Each number is 128 + 32 x the weight over its row's rms, rounded and kept within 0 to 255. Layers, rows and columns count from 0. The size above them is the row's rms in percent of the matrix's.

# layer 6 MLP up, 512x256, rms 0.202, rows 376-428, columns 64-127
size [ 92  86 102 109 108 123 101  92  90  98 115 106 100 103  98  94 101  93  91  94 112  87  93  93 104  94  96 120  91  99  98  99  87 100 103 114  80  93 111 138  88  89  98 101  94 121  99  99  98 136 102 103  99]
[[187 113 102 131 133 165 102 152 105 118 126 142 125 165 144 156 164  72 120 138 135 122  90 137 148  86 154 166 100 170 148  92 135 110 125 188 162 143  79 121 140 154  96 125  98  83 138  97 116  93 130 106 106 154 111  82 128 100 127 169 135 114  96 123]
 [139 145 127 129 152 145 104 127 116  41 112  70  56 114  94 183 143  92 219 114 134 100 114 114 105 157 113 114 102  92  97 200  88 123 121 103 178 109 131 104 121  91 140 127 132 169 117 151 194 114 117  69 160 124 144 144 142  78 118 163 164 179 124 119]
 [137 147 141 132  94 116 105 139 101 118 131 249  69 140 168 124 141  91  55 177 155 142 114  96 164 106 175 144 103  80 166 136  92 109  73 166 152 146 119 129 140 146 127 140 137 115  51 142 127 155 113 112  99 106 129 126  98 143 170  62 146 164 123 167]
 [116 126 165 147 152 120  89 187 201 141 123 156 147  59 178 152 123 105 101  73  94 124 120 100 139 117 156  99 118 137 128 155 155  89 137  71 129 113 150 158  77 144 133  96 139 174 130 118 131 146 104 155 109  89 146 129 139 141  99 134  66 142 129 150]
 [137 143  51 165 169 145 145 139 136 113 127 113 141 130 147  67 131 187 120 142 109 161 161 141 146 150 101 130 126 153 133  78 189 152 168 147 144 128  90 115 137 103 112 112 121 121 108 138 173 134 127 172  79 105 112 131 100 127 113  91 138 162 127 148]
 [107  65 168  81 152 133 121 143 149 177 148 127 156 132 138 147 135 146  87 103 200 179 121 158 115 124 102 160 126 104 155 144 153 136 132 126 134 141 122 145  95 169  95 121 154 146  97 115 112  96 142 100 137 100 116 137 126 189 133 195 102 134  97 106]
 [186 114 214 111  76 112 154  73 143 129 128 138 104 137 140 149 131 139 159 130 120 162 109 137  55 199 112 135  82  75 118  85 153 159  92 138 137 147 189 130 104 143 165  87  66 115 168 132  91 109 150 171 111 123  34 133 138  91  70 172 114 111  93 141]
 [216 145 127 139 143 109 105 167 118  58  97 104  81 154 119 134 116 117 135 174 127 129 128 173 177 104 113 128 147  83 130 108  59 146 114 134 164 115 135 149 143 115 105  90  85 118 153  91 191 112  84 138 109 146 156  67 156 135 128 113 179 150  69 159]
 [ 69  99 129 169  90  98 132  81 186 104 113 140 159  71 144 182 137 116 150 202 156 136 149 105 142 135 142 122 126 116  98 148 144 116 165  32 149 164 115 171 142  94  70 107 149 142 109 170 134 122 103 116 150 151 140 105 119 113 138 183  90  75 149 133]
 [138 107 169  75  84 118 141 119  88 168  96 176 184  72 118 112 123 120 147 179 107 108 162  96 162 148 130 113 140  92 125 110 119  95 115 123  98 130 150 108  81  76 156 161 137 158 173 135 136 142 113 118 206 125  80 119 184 175 127  92  95 168 144 113]
 [146 137 101 155  81 156 153 164 134 146 149 128 109 118 197 164 194  91 108 115 102 174 150 121 151 145  74 154 211  54 147 135 126 197 146 163 106 144  73 147 159 121 150 139  48 137  42 132 156  93 122 149 162 119  93 127 144 123 124 114 121 172 110 134]
 [178  88 154  96 111 148 127 113 144 128 120 105 113 169  87  60  79 143 109  72 110 128 102 161 105 177 113 119 118 129 156 113 153  67 159  99  81  91 165 137  84  94 139 124 117 125 137 136  64 104  90  50 154 191  93  90 120  92  63 122 128 146 141 125]
 [127 185 115 125 129 181 134 119 110  93 125 150 119 116 141 106 145  49 147 131  86  95 179 147 115 118 117 161  47 137 112  86 122 115  46  99 166 164 150 202 143 111 121 123 160  97 118  62  96  91 151 129 141 133 146 151 162 141 142 142 156 132 152 181]
 [141 145  88  54 143 153 125 125  97  87 134 106 110 122 163 136  85 181 106  79 164 136  83  99 120 141 100 151  99 182  82 125 135 110 129  55 112 108 169 133 139  87 188 181 128 113 104 165 154 131  66 134  83 128 116 129 101 179 159  91 138 113 114 146]
 [102 130 108 141 136 130  87 131 139 107 169  52 163 124 158 130 183 161 128 138 127  93 100 119  72  48 120 129 146 161 175 106 182 158 124 180 138 144 179 186 135 139  75 195 156 121 178 128 112 137 143 148 111 149 138  94 139 184 235 127  70 121 130 118]
 [132 105 130 103  92 137 137 128 139  87 148  52 122  77 118 182 129 113 102  96  92 179 117 107 113 135 197 168 139 161 112 130 150 196 136 144  79 115 115 116  77 102  85 154 107 140 178  89 109 137 113 202 189 177 133  73 165 129 156 126 106  71 145 123]
 [102  82 160 121 136  84 201 131 202  96 112  96 104 133  89 127 125 163  76 132 146 110 147 124 136 172  76 103 136  98 177 115 119 123 125 133 136 107 135 173 128 140 111 125 133 133 161  84 154 106 105 100  91 165 117 147 108 136 133 151  85  77 167 130]
 [185 132 113 153 160  61 131 144 112 114 167  60 137 183 161  65 139 160  74 110 117  78 122 182 104  98 149  54 150 109 129 135 133 116 132 168 136 125 148 119 112 149 196 143 154 149 130 120 107  92 204 120 135 149 103 159 127 152 105 116 118 175 116 122]
 [180  94  64 120 147 125  80 166 125  79 125 144 112 129 129 123  93 107  49 148 118 142 164 123 141 108 138  81 103 135  97 143 117 114  98  98 137 183  54  94 132 125 135 139 111 151 136 180  80 140 111 129 186  91  93 101 115 118 138 136 132 105 101  97]
 [116 173 129 139 143 165 140  53 202 143 122 128 165 131 143  98 106 158  89 130  42 124 130 125 140  94 138 183 140 189 144 120 187 134 131 122 214 155 144 156  96  86 105  71 131 167 108 147  81 126 211 173 117 104  95 110 121  82 116 116 156 102 124 139]
 [177 138 105 147  96 133 168 153 163 185 140 142 155 145  98 217 123  87 126 148  91 123 143 105  55 159 142 144  93 107 128 147  81 144 148 167 116 107 142 120  96 132 138 141 177 157 108 186 124  93 165 159 197 167 118 147  79 103 149 106  99  96  86  64]
 [182 101 103  77 128 171 182 115 111  93 127  96 102 141 150 101 131 138 144 126  49 112 161 123 103 105 145 205 182 126 179 154 130 156  80 134 115 124  99 151 149 152  99 178 122 108 141 147 105 161 139 144 130 130  84 111 111 167 135 139 132 141 109  33]
 [147 131 138 150 120  90 125 186 173 105  97 110 189  81 149 104 141  89 110 159 123 105 150 125 102 110 131 152 144 143 167 105 140 139 134 203  73 110 108 123 123 128 103 148 143 100 142 138 163 147 119 126 202 159 131 109 109  76 141 126 150 144 140 141]
 [101 141  89  94 141 190 114 148 128 169 130 194  86  51 152 120 109 108  89 140  96  80 195 137 133 142  96 122 139 120 217  59 129 100  95 141 176 171 104 142 127 118 159 126 177 156 128 138 138 149  98 168 116  56 169 138 108 106 123 143 180 191 142 108]
 [135  94 184 134 120 183 137 164 119 115 168 181 129 210 109 169 161 121 162 135  68  85 174 179 125 142  56 121 175 111 161 105 127 115 169  57 149 149 108 128  78 137 130  83 160 130  86 106  71 106 118  86 176 165 114 158  76 107 161 141 124 124  80  88]
 [ 96 137 115 141 108 180  90  76 152 122 181 102 104  59 171 151  87 159 122 121 154 123 153  71 121 178  77 141 110 117 132 126 105 145 137 190 114 130 130 195 154 124 132  92  96 195 112 145 144 140 105 157 118 148 123 113 119 138  99  74 125 108 151 128]
 [130 175 141 157 139 122 182  71  85 103 127 106 194 129 109 116 147 163 116 160 110 164 171 120 169 174  60 108  95 120 169 128 114  89 118  81 184 185 111 112 142 161 169 108 178 158 102 147 137 187 159 111 123  79 151  76 124 140  93 148 112 189 141 122]
 [167 138 152  64  77  81 112 149 133 122 136 109 170  76 131 108 110 104 134  59 110 196 140  87 202 102 111 125 153 129 165 123  88 152 115 120 108 176  99 145  86 143 128 113  58 101 127 121 113  96 140  78  73 132 186 184 139 129 122 120 150 147 163 140]
 [165 101 111 123 137 127 105 101 147 170 164  67 154 178 123 116  70 101 129 108 176 114 129 122 140 107 144 189 154 117  61 165 166 109 136  95  79 119 166 152  95  82 105 117 172  10 134 103 103 125 141  70 157 114 120  99 166 127 109 114 199 128 118 129]
 [ 98 114 103 111 198 200  99 126 132 143  95 139 197 151 124  90  79  98 130  81 161 161 153 139 126  73  91 110 134 135 154 112 151 175 162 188 103 133 135 190 195 103  92 123 213 158 175 175 105 172 103 152 155 134  76 146 118  63 129 117 128 118 129 134]
 [124 148 103 155  35 113 127 146 140 122 161 165  87 159 102 115 120 170 143 118 106 133 201 134 172 100 105  88 147 128  72 154 145 106 148 152  82 164 125 201  85 145 132 119  78 129 157  92 151 194 159 148 175 133  71  99 127  98 102 155 103 141 147 138]
 [151  59 103 137 140  99 105  86 204  78 103 128  93 154 132 100  94 143 151 167 136 103 158  46  95 143  80 111 139 132 109 146 108 128  72 159  77 102 111 143 146 240 153 157  82 130 156 161 131  81 145  98 121 128 152 113 134 105  91 130 149 147  86 103]
 [141 115 127  99 192 146 116 105 160 165 162 145  68 151 133  63 158 123 114 165 117 150 133 111 160  87 160 146 158  97 134 179 127 141 104 145 173 107 241 139  95 147 124 149 107 127 171 156 119  86  31 138 147  72  56  86 117 110 120 162  81 121 175 114]
 [195 113 113 132 126 154  93 139  69 111 115 152 142 129 103 149 169  77 122 110  98 156  95 104 160  99 130 147  72 143 143 131 150 100 153 147 156 179 127 115 134 155 146  72 142  86 188 127 131 172 112 105 119 120 105 154 204 139 101 103  97 183  94 106]
 [ 53 136 173 166  91  98 139 181  33 121 158 110 130 104 167 204 109 139 151 127  92 130 135 107 119 133 134 157  93 136  95 138 160  89 129  71  93 111 149  90 122  77 157 127 141 129 111 119  72 159 142 191 113  84 136  86  75 182 147  96 162 152 138 118]
 [132 115 132 129 105 213 155 151 158 137 108 137  96 164 107 151 150 111 115  93  96 153 129 146 124 179 104 155 133  86 126 144  67 150 186 101 130 107  88 110 117 160 133 143 178  99 115  99  99 125  99 107  74 127 120 116 145 111 161  56 175 132  99 169]
 [137 129  97 149  94 173 193 133 121 225 127 163 121 152 102  82  95  79 169 112 158 141 134  84 166 105 119 100 117  77  93 136 114 166 147 140 144 199 158 169 135 104 109 107 130 116 122 120 153 102 149 104 145  64 139 115 114 135 127 131 128 125 129 131]
 [184 160 126 163  89 127 142 121 134 167 143 130 161  91 177 109 121 147 107 148 109  99 134 231 125 142 128 129 133  36 129 176  88 213  83 183 156 126 116 147  92 141  99  89 110 142 139 170  85  91 123 140 100  92 128 107  91 140 128 103 170 156  97  79]
 [ 91 124 125 154  98 118  97 173 174 139  46 119 116 169 117 117  83 147  62 180 129 151  94 127 188 109 144 119 125 155 125 115 104  79 114 151 131 172 109 176 137 115 111  93 116 134 172 150 121 192 137 164 132 195 147  85 116 114 117  82 111 153 198 170]
 [121 133 124 100 108 160 149 150 144  93 238 140  85 160 109 180  96 116 108 171 113 159 113 110 127 186 138  83 163 105 146 136 135 144 132 109 168 133 165 118 107 121 101 111 101  91  88  81 130  69 167 141  92 101  65 160 180 126 114 102 115 116 131 115]
 [115 110 141 132 127 175 173 202 153 108 110 128 122 130 139 138 149 130 182 160 108  80 195 120 136  92 140 185 118 130  78 139 112 115 191 145 159 174 160 113  70 130 143 126 157 213 141 139 121 105 174 139 141 153 137 136  98 160 112  98 138  79 134 131]
 [123  95 146  98 171 145 133 108 125 140 121 128 147 110 151 135 138 124  74 115 134 106 157 151 118 161 154 150 153  81 143  71 147 109 162 156 129 140 146 139 135 148 127  70 136 131 100 163  46 196 140 126  55 142 151 117 117 138 108 169 161 135 126 146]
 [134 203 145 122 100 109 185 181 133 113 110  93 147 181 118  55 163 152 120 145 144 157  96 217 142 107 124 123 160  75 212 133  78  87 136  87 181 165 128  91 172 142 176  65 148  88 127 156 101 118 146 114  82 107 144 155 147 117 162 132  96 136 149  80]
 [127  65 131 106 132 170  70  64 112 128 150 126 107  85 102 120 102 164 153 137 154  96 177 164 161  79 111 128 120 109 121 156 114  95  63  87 109 145 121 161 145 155 168 112 148 147  91 150  77 120 161 115 174 156 108  32 175 120  88 156 171 147 106 106]
 [176 130  98 149  89 142 167  98 163 130 140 192 117  71 140 139 148  85 126 144 112 121 117 127 179 103  80 153 126 115 112 121  87  63 121 157 117 180 147 137 152 125 137 101 181 120 166  96 122 130 132 152 138 110 188 128 108 113  74 135  67 135 238 147]
 [172 104 143 115 130 152 101 193 146 193 210 150  81 112  95  87  92 127 105 146 119 143 125 127  93  86  95  72 108 137 119 147 148 138 108 159 152 153 118 197 117 150 116 128 129 142 181 118  82 199  88 165 140  70 157 156 153 111  83  89 165 104 190 128]
 [179 170  92 155 149 178 123  63 185 144 101 134 155 108 134 131 157 178 127 149 130 105 137 139 149  54 142 129  81 174 170 151 115 177 150 100 155 149 147 144 115  41 197  99 202 173 142  91  83 158 158 140 121 100 164 112  77 142 104  98 106 150  65 144]
 [106 132 146 160 156 139 129 131 122 143 137  83 163  67 179 141 161 119 114 120 123 140  73  76 119 106 154 158 115 107 110 101 127 137 121 142  96 163 164 147 152 120 143 103 149 164 103 186  52  56 124 110  63 133  97 112 132  94 181 169 100 125 167  94]
 [125 135 121 111 132 229 129 130 121 119 169 136 144  97 120 110 160 182 116 153 106 125 161 119  80 103 159  99  84 115 109 123 131 154 153 148 177 103 166 112 129  97 124 168  90  78 160 154 149 125 163 112 183 147 118 116 159  99 198 114  99 117 126 101]
 [166  39  89 139 121 103 114  91 155  56  91 201  87 108 194 151 115  92 135 135 142 145 118 152  93 124 132 180 123 111 173 180  88  85 169 141 121 130 128 157 169 148  63 141 100 140 154 128 128 185 117 214 126 145  96 119  84  91 124 137 149 189 207 141]
 [110 111  97 111  83  96 133 114  85  65 170 134 109 139 103 141 143  96 115 120 175 179  78 171 138 132 138 120 135 113 102 125  81  93 141  81 154  94 165 136  97 110  83 188  95  71 131 165  92 134 113  81 146 115  53 145 139 159 177 143 137 103 157 138]
 [174  70  96 112 145 103  77 152 116 218 151 119 126 142 112 168 158 146 124 185 138 150 172  85 224 126  59  68 145 134 141 131 128 148  73 189 172 131  92 145 116 138 116 132 182  57 194  78  97 140 205  96  88 131 122 194 159 113 113 156 169 145 148 122]
 [ 74 135 120  90 194 120 104  74 127 132 107 101 127 127 103 229 134 169 119  77 178 135  75 118 116  40 202 155 119 164 152  89 108 147 153 127 140 140  58 182 149 176 134 137  75 195 131 151 120 125 137 207  65 125 111 112 139 167 107 116 118 135 194 139]]
# layer 6 MLP down (transposed), 512x256, rms 0.194, rows 376-427, columns 64-127
size [ 99  93  89 105  99 108  98  97  96 101 104 104  92 108  99 100 108  92  92  98 106  90 101  96 112  97 115 114  96  97 105 107  92 102  99 121  96  98  99  88  90  94 103 110  96  98  98 103 109  85 105  99]
[[125  73 118 115 115 124  75 113 156 177 188 120 128 192 118 118 165 127  96 135 164 150 134 141 206  62 141  76  93 144  91 108 106  96 130 175 137 138 109  95 152 156 124 184 173  88 111  75 131 135 153  36 131 149  88 103 113 105 149 152 183 115 144 173]
 [109 114 158 196 117  97 178  84 144 115 118 157  94 127 155 143 205 145  94 100 115  74 143 139  78 145 141 136  70 128 145 116 118 127 113 196 114 186  77  79 130 140 150 135 182 114 119 135 149 121 147 121 116 144 135 150 144 133 131  87 172 164 168 182]
 [115 147 173 138  87 153 131 153 153 173  90 158 167 149 124  79 179 145 171 134 115 164  81 123 135 114 118 144 200 147  84 107 128 100 169  99 131 176 150  66 127  96 176 151 215 148  79 111 151 126 173  91 208 130 135 166 118 147 109  75 118 106 140 163]
 [124 164 188  62 133  93  90 113 153 107  98  85 127  79 107 112 136 157 143 140 121 117 123  90 164 153 140 156  99 122 153 133  96  96 139  77 193 123 133  99  63 127 128 136 155  94 115 133  80 148 198 154  73 151 154  87 213 156  92 131 180 212  83 131]
 [156 125 128 130 105 145 133 122 129 109 117 110 115 118 144  88  87 143 117 128 111 146 170 144 143 173 117 152 121 128  80  99  92 154 107 126 165 145 177 130 111  93  83 143  75 131 126  83 207 167 108 115 119 137 143 119 131 187 158 155  82 117 130  82]
 [145 129 127 154 184 161  87 114 199  91 121 156 126 150 150 118 146 108 176  93 165 126 123 161 102 111 122 100 158 138 119 101 156 107 116 159  90 127 124 106 142 105 106 176  85 138 104 137  92 167 164 153 107 104  59 100 127 151 142 128 137 109  76 131]
 [135 158 117 155 159 110 175 117 145  95 127 185 167 142 123 124 108 116 157  93  80 145 142 129 121 164 136 100 125  66 162 142 132 157 135  64 128  81 121 141 156 103 196  70  94 121  89 147 107 125  83 132 133 139 124  75 121 110 122 133 154 142 140 136]
 [162 129  84 135 138 165 132 110 143  95  66 130 166 138  79  90 167 132 102 119 146 118 118 138 166 102 163 137 155  69 136 161  83 202 120 137 131 162  98 107 165 131 160 117 131  68 119 115 135 113  65  96 110 177 127  93 107 173 140  93 152 141 165 119]
 [149 117 136  75  93 109 131  74 166 127 148 118 149 135 112 160 136  95 114  87  56 104  86 146 115 103 138 192 132 158 107 118 137 117 145 114 135 159  73 107 140 116  95 140 104  96 195  81 134 123  95 164 155 106 152  86 155  83  98 155  88 118 142 161]
 [110 133 123  87 145 177  76 162  81 178 147 153 143 118 130  72 149 128 118  43 103 165 127 131 187 119 195 106 114 115 152 113 157  99 120  94 153 169 112 178 156 140  82 111 182 144 152  50  99 108 132 119 122 160 142 136  96  95  86 171 108 178 141 156]
 [127  82 175 104 138 130  98  91 110 127 185 185 154 174 180  85 119 182 160 176  73 103 146  90  62  92 167 176 150  91 112  90 150 156 106  76 170  99  63 114 212 136 141  71 153 117 138 165 152 152  98 116 136 137 145 158 155 120 108  86 115 208 135 147]
 [135  84 211 185 143 111 126  92  88 139 109 132 115 122 103 174  87  77 124  87  90 150 103 136  77 153 145 105 147 152 108  76 136 117  96 132 142 155 145 159  98 125 129 131 142 144 126 107 112 120 144  87 131 173 171 128 143 188 111 138  74 145 104 133]
 [123 118  76 151 126  76  67 101 116  95 157  55  86  64 125 177 144 152 123 116 142 154 123 162 137 167 127 156  95  98  80 126 186 100 113 156 106 124 165 125 104 130  62 202  79 185 143 104 168 114 168 166  87 146 120 125  96  86 146 156 133 109 111 184]
 [127 109 176 143 110 146  93 152  91 166 113  83 121 106 153 108 186 169 204 147 119 146 124  83 109 174  84 115 125 135 122 122 142 127 134 160 129 154 149  81 152 127  66  83 167  72 138  67 145 141 132  96 101 147  84 102 104 113 142 133 130 162 109 122]
 [ 75 124  76 123 152 151 130 131 202 107 139 139 128  75 122 136 141 115 122 128 117 168 154 103 102 179 159 136 164 181 109 133 134 143 118 133 156 152 166 157 178 131 146 155 113 173  93 183 144 176 108 100 117 113 150 136  21 183 156 138  97 191  61 139]
 [145 114 126 105  56 128 142 113 160 115 154 120 168 121 191 137  84 176 140 105 135 165 133 168 170 129 153 187 138 116 135 150 129  97 109 140 170 169  69  60 117 162 176 153  68 168  72 156 179 122 135 142 175 138 176 101 188 150 118 124 117 145 121  84]
 [127  74 153 105 105  52  79  75 121  87  77 157 102 132 101 110 153 155 137 168  84  95  91 108 128 138 180 153 104 127 142 110 122 145 134 107 155  85 148  67 128 160 118 188  91 109  81 102 126 142 197  80 117 152 110 101 140  50 103  77 145  94 145 167]
 [ 95 139  95 137 139  61 172 102 153 154 160 154 111 156  97 146  85 165 139 136 117 139 103 160 125 135 117 132 113 121 163 157  86 135 143  94 119 165 129  99 104 100 146 149 150 164 132 135  76  75 119 144 199  83 135 164 158 106  99 145 119 189  69 130]
 [103 116  98 153 102 122  84 131 117 151  96 143 126 155  96 162  54  98 183 185 144 139  45 141  86 120 149 152  73 128 103  84 118 132 120 115 124 132 159 144 106 121 104  81 108 123 156 181 119 134 129 153 104  59 142 155  80 170  99  95 137 153  84 114]
 [188  92 142 135 139 180 136 145 140 101 110 142 122 176 154 124 128 147 116 112 100  97 106  98  80 147 129  81  79 191 102 212 124 168 106 170  92 127 114 133 190  58 135 150 104 102 161 168  99 126 145 133  81 133 147  69 111  72 169 117  92  82 118 132]
 [122 190 174 131 166 147  94 150  61 152 153 122 101 129  81 127  82  78  92 139  97 129 137  95 104 127 193  93 125 160 119 122 212 199  97 179  85  59 127  93 136  85  73 151 143 141 138 135 124 140 132  45 133 102  92 156 106 113 108 147 173 117  97 114]
 [134 142 115 115  85 140 113 128 150 148 116  96 176  81 136 141  97 124 190 186 150 158 114 177 163  97 115 127 161  80 141 111 157 125 108 110 154  98 137 159 151 130  73 134  98 132 156 135 164 181 123  66 132 191 106 173 129 129 125 163 145 155 126 138]
 [158 107 103 169 151 194 119 105  80 144 164 114 175 110 135 185 141 156 117  77  90 174  87 136 130 100  63  99 155  88 116 111 169  79 173 148 109  90 190 142 126  68 125 147 206 120 130 156  88  92 134 111 114 189 195 118 176 146 101 101 189 153 170 133]
 [103 178 157 161 180 122 177  63 141 171 129 176 155 125 109 113  75 100 120 164 166 197  64 110 134 113  76 101  99 106 165 100 164 180  97 125 149 148 133 142 126 140 120  99 142 116  95 126 123 110 120  85 167 105 132 159 165 105 123 131 113 111 133 131]
 [154 156 167 147 138 145 133 158 131 126 126 116  89 135  91 137 152 135 144 146 161  53  78 131  99  72  80 162 108 107  90  97 124 165 141  83  95 129 113 159 116 107  78 122 162 148 133 104 136 112 123 121 168 125 179  92  94 152  97 141 147  85 113 190]
 [ 98 174 109  95 181 127 147 100  87 179 194 141 154 109 142  91  91 143 137 142 176 112  79 120 100 156  97 145 186 112 157 115 140 156 180 102 160 141 137 137 131 188 114  71 167 118 104 124 123 133 197 154 191 176 175 165 109 133 112 157 143  81 123 163]
 [116 172 133 114 115  91 172  91 133  87 109 106 149 166 118  99 135  81 104  88  92 148 128 155 102 106 141 120 157 113  66 109 103 132 140  94 150 195 117 146 162 163 161 123 123 147 142 105 140 163 128 157 164 146 147  83 130  99  89 125 160 176 132 161]
 [179 145  80 134 162 128 145 104  69 164  90  95 141 134  73 106 239 157 113 113 126 145 128  57  80 136 131 101 103 100 110 175 152 118 149 135 136  81 131  69 112 117 135  66 125 137 100 124 139 127 123 158 135 147 119 111 126 129 156  64 136 129 206 133]
 [115  77 191 102  84 131 148 130 133  79 130  97 133 146  49 130 133 110 207 145  80  94 164 173 127  72 146 108 176 174 154  94 131 145  74 121 157  69 133  58 141 140 114 149 131  89 162 143 118 155  78 149 199 150 115 151 121 195  97 161 161 152 107  81]
 [100 153 117 175 194 110 111 147 125 132 185 206 130 141 133 124 141 141 140 130  81 132 136 130 119 133 157 177 140 103 125 108 176  88 129  61 119 126 121 126 116  98 172  92 131 107 157 148  89 130  91 128 129 156 120 126 122 125  84 143  91 101 122 133]
 [ 92 109 134 132 153 122  99 170 124 126 140  81 119 107  91 129 140  99 124 141 110  88 147 168 185 145 147 160 169 112  74 157 121 122 148  94 143 141 130 186  83 133 130  78 135 161 129  86 114 116 184 169  90 129 124 144 111 112 123 106 180 117 143 192]
 [ 77 180  75 107 105 131  76 133 128 112 148 146 152 163 106  88  92 113  83  84 125 130 139  99 177  94 151 115 164 112 156 121 117  98 105 182  57 108  88  94 128 161 109 119  89  65 115 125 150 174 151 118 107 133 102 117 130  79 120 108 150  64 129 111]
 [101 129 130 176 157  71  96 148 125 131 152 108  85 154 150 123 133  80 160 109  91 154  91 122 127  86 109 150 223  87  97 152 210 156 120  90 132 119 158 124 134 137 110 149 141 154 150 182 137  88 102 132  89 125 113 131 107 146 103 132 153  77 110 115]
 [178 136 122  88 175 125  94 159  89 125 140 131 132 167 119  67 143 158  66 101 152  87 170 137 137  99 162 162 201 144 118  86 143 179 136 152 139  44  88 116  96 103 128 169 204  82 143  88 124 140 126 157 180 121 120 129 114 163 125 155 165 172  72  98]
 [117 119  63 133 191 114 157 110 156 179 158 194 134 121 113 101  89 179 162 113 164 131 126  92 151 150 114 111 115  97 140 154 138 148  78 128 138 164 153 156 123 164 143 139  69 147 149 103 103 142 142 129 167 116 129  99  92 142 140 138 133 144 198  67]
 [155  70 143 127 112 118 189 150  92 155 141 223 107 101 165 132 132 163 142 103 127 139 153 126 142  99 149  73  99 122 199 137 151 102 195 135 165  70 167  73 153  99 138 130 107  62 144 126 110 147  83 157 115 142 120 144  94  90 130 150 127 125 133 132]
 [138 119 165 125  99 120 160 140 157 117 141 133 116 128 183 123 146 120 177 122 133 171 101 109 116 161  94 172 153  49 164 144 137 113 120 142 114 120 126 145 137  93 125 147  78 144  58 158  93 141  91 141 106 167 189 101 167 152 111 166 165 132 149 116]
 [152 171 146 126 107  64 119 165 154 168 153 157 189 185 153 152 141 139  94  94 102 128 131 175  56 106  91 195 164 142 200 189 151 167 114 110 149 108 115 109 137 102 155 144 126 171 109 150 147 173 133 132 135 158 141 160 148  75 120 145  88  42 189  98]
 [152 155 147  86  91  94 170 100 174 119 144  77 122 128 177 106 137 133  84 121  89 131 101  80 139 144  82 164 106 135  96 121  95 133  96 134 107 135 142 111 120  80 146 134 168 134  66 136 174  82 175 146 119 175 107 176  66 158 142 200 113 115 116 187]
 [140 113  66  75 147 115 128 138 112 171 163 145 110  98  88 125  82 155 167 130 193  82 212 121 166 133 116 119 124  98 172 138  91 142 164  92 154  87 137  82 118  97 140 134  90 112 155 126 175 124 171 102 153 128 142 124  65 130 111 138  69 146 147 160]
 [ 96 190 147 147 164 105 148 143 148 174  99 185 141 113 148 173  77 153 140 176 118  79 121 105  98 101 145  71 128  74  75 131 196 134 144 100 114 123 129 111 157 161 119 152  73 112 145 126 113 156  80 190 103 110 127 144 167 132 135  88  76  84 161 157]
 [ 76  96  90 110 144 154 149 125 117  83 154 147 161 125 119 180 106 115 159 136 154 131 140 118 145 211 152 129 176 136 145 159 115  91 119 157 145 140 181 160  90 143 101 131 192 152  86 113 202 159  94 158  72 129  72 112 184 102 135  52 125 156 155 137]
 [ 93 133 118  89 162 144 153 132  94  76 115 163 113 146 125 168 125 177 150 122  96 140 125 130 133 136 145 201 166  85 131 215 103 155 153 112 187  72 157 145 177  90 173 143 174 100 162 147 130 133 123 111 128 130 131 138 127 158 104  96  69 149 170 163]
 [169 123 121  87 154 141 176 163  90 132 157  91 127  86 161 163 152 117  93 138 188 154 109 189 142 102 152 110 161 135  93  47 151 113 158 121 182 166  88 149 112 117 114 138 157 105 129 141  76 115 112 172 153 105 128 120  96  79 142 114 111 185 137 146]
 [141 154 114 186 113 115 101 105 132 106 148 204 133 120 134  54 179 140 170 151  99 146 208 160 130  74 146 129  68 122 122  62 121 138 131 154 140 110  41 159 190 100 153 196  84 136 131 125 134 144 177 133 151 112 125 186 132 100 104 130 125 123  67 173]
 [113 117 146 151 157 150 128 176 132 109 144 168 117  86 144  98 173 135 155 152  82 129  97 161 121 137  80 146  58  97 133 140 147 143 139 126 140 176 100 112 138 104 129  45 184 127  77 122 143 111  82 155 177 163 119 124 131 119 128 189 138 142  83 181]
 [156 175 102 101 158 123 106  94 145 143 156 139 129  98  80 105 143 106 196  89 184 156 133 177 100 161 174 138 134 125  87 113 101 174 167 144 141 158 194 130 157 152  93 138 168 161  97 133 139 145 154 128 144 151 140 127 119 147 133 118 112  97  92 174]
 [162 127  54 116 185 126 145  90 135  78 166 130 121  71 145 150 102 126  93 139 125  96 149  96 131 136 177 122 139 140 129 136  80 130 174 111 101 107 143 100  96  85 189 144 111  87 102 162 104 120 120 106 158  53 138  99 119 152 153 139 110  71 163  73]
 [167 110  80 157 128 168  96 124  54 121 149 139 124  93 166 121 144 142  93 132 165 140 109 141  79 163 155  98  99 100 138 119 173  75 213 152 158 158 149  89  73 136 145 211 135 114 178 104 147 175  78 132 109 128 169 150 163 188 191 126 122 132 151 122]
 [122 141 117 178  85 167 126 154 150  92 173 189 135 165 139 120 131 123 152 170 100 130  97 122  89 121 172 187 108 126 126 163 170 174 101 115 128  95 121  85 126 107 159  95 114  90  99 133 180 130 163 143 122 176 100 173 139 145  79 135  93 118 155 132]
 [ 73 158 131 165 104 100  95 121 158  61  95 145 111 192 179 157 132 108 164 158 123 106 128 111 161 139 156 137 177 158 141 133 104 160 155  76  97 165  92 142 132 122 143 136 135 161 148 155  88  94  63 158 156  80 105  82 138 103  83 177 131 119 130 105]
 [119 173  81 157 136  58 103 138  95 151 118  48 105 133 109  99 110  48 114 173 133 123 107 141  78 109 196 120 125 129 122 117 113 142 127 145 115 122 148  96 144 105 174 137  88 156 152 171 128 178 100 151 105 115 173  83 110  80 152 114 129 143 132  78]]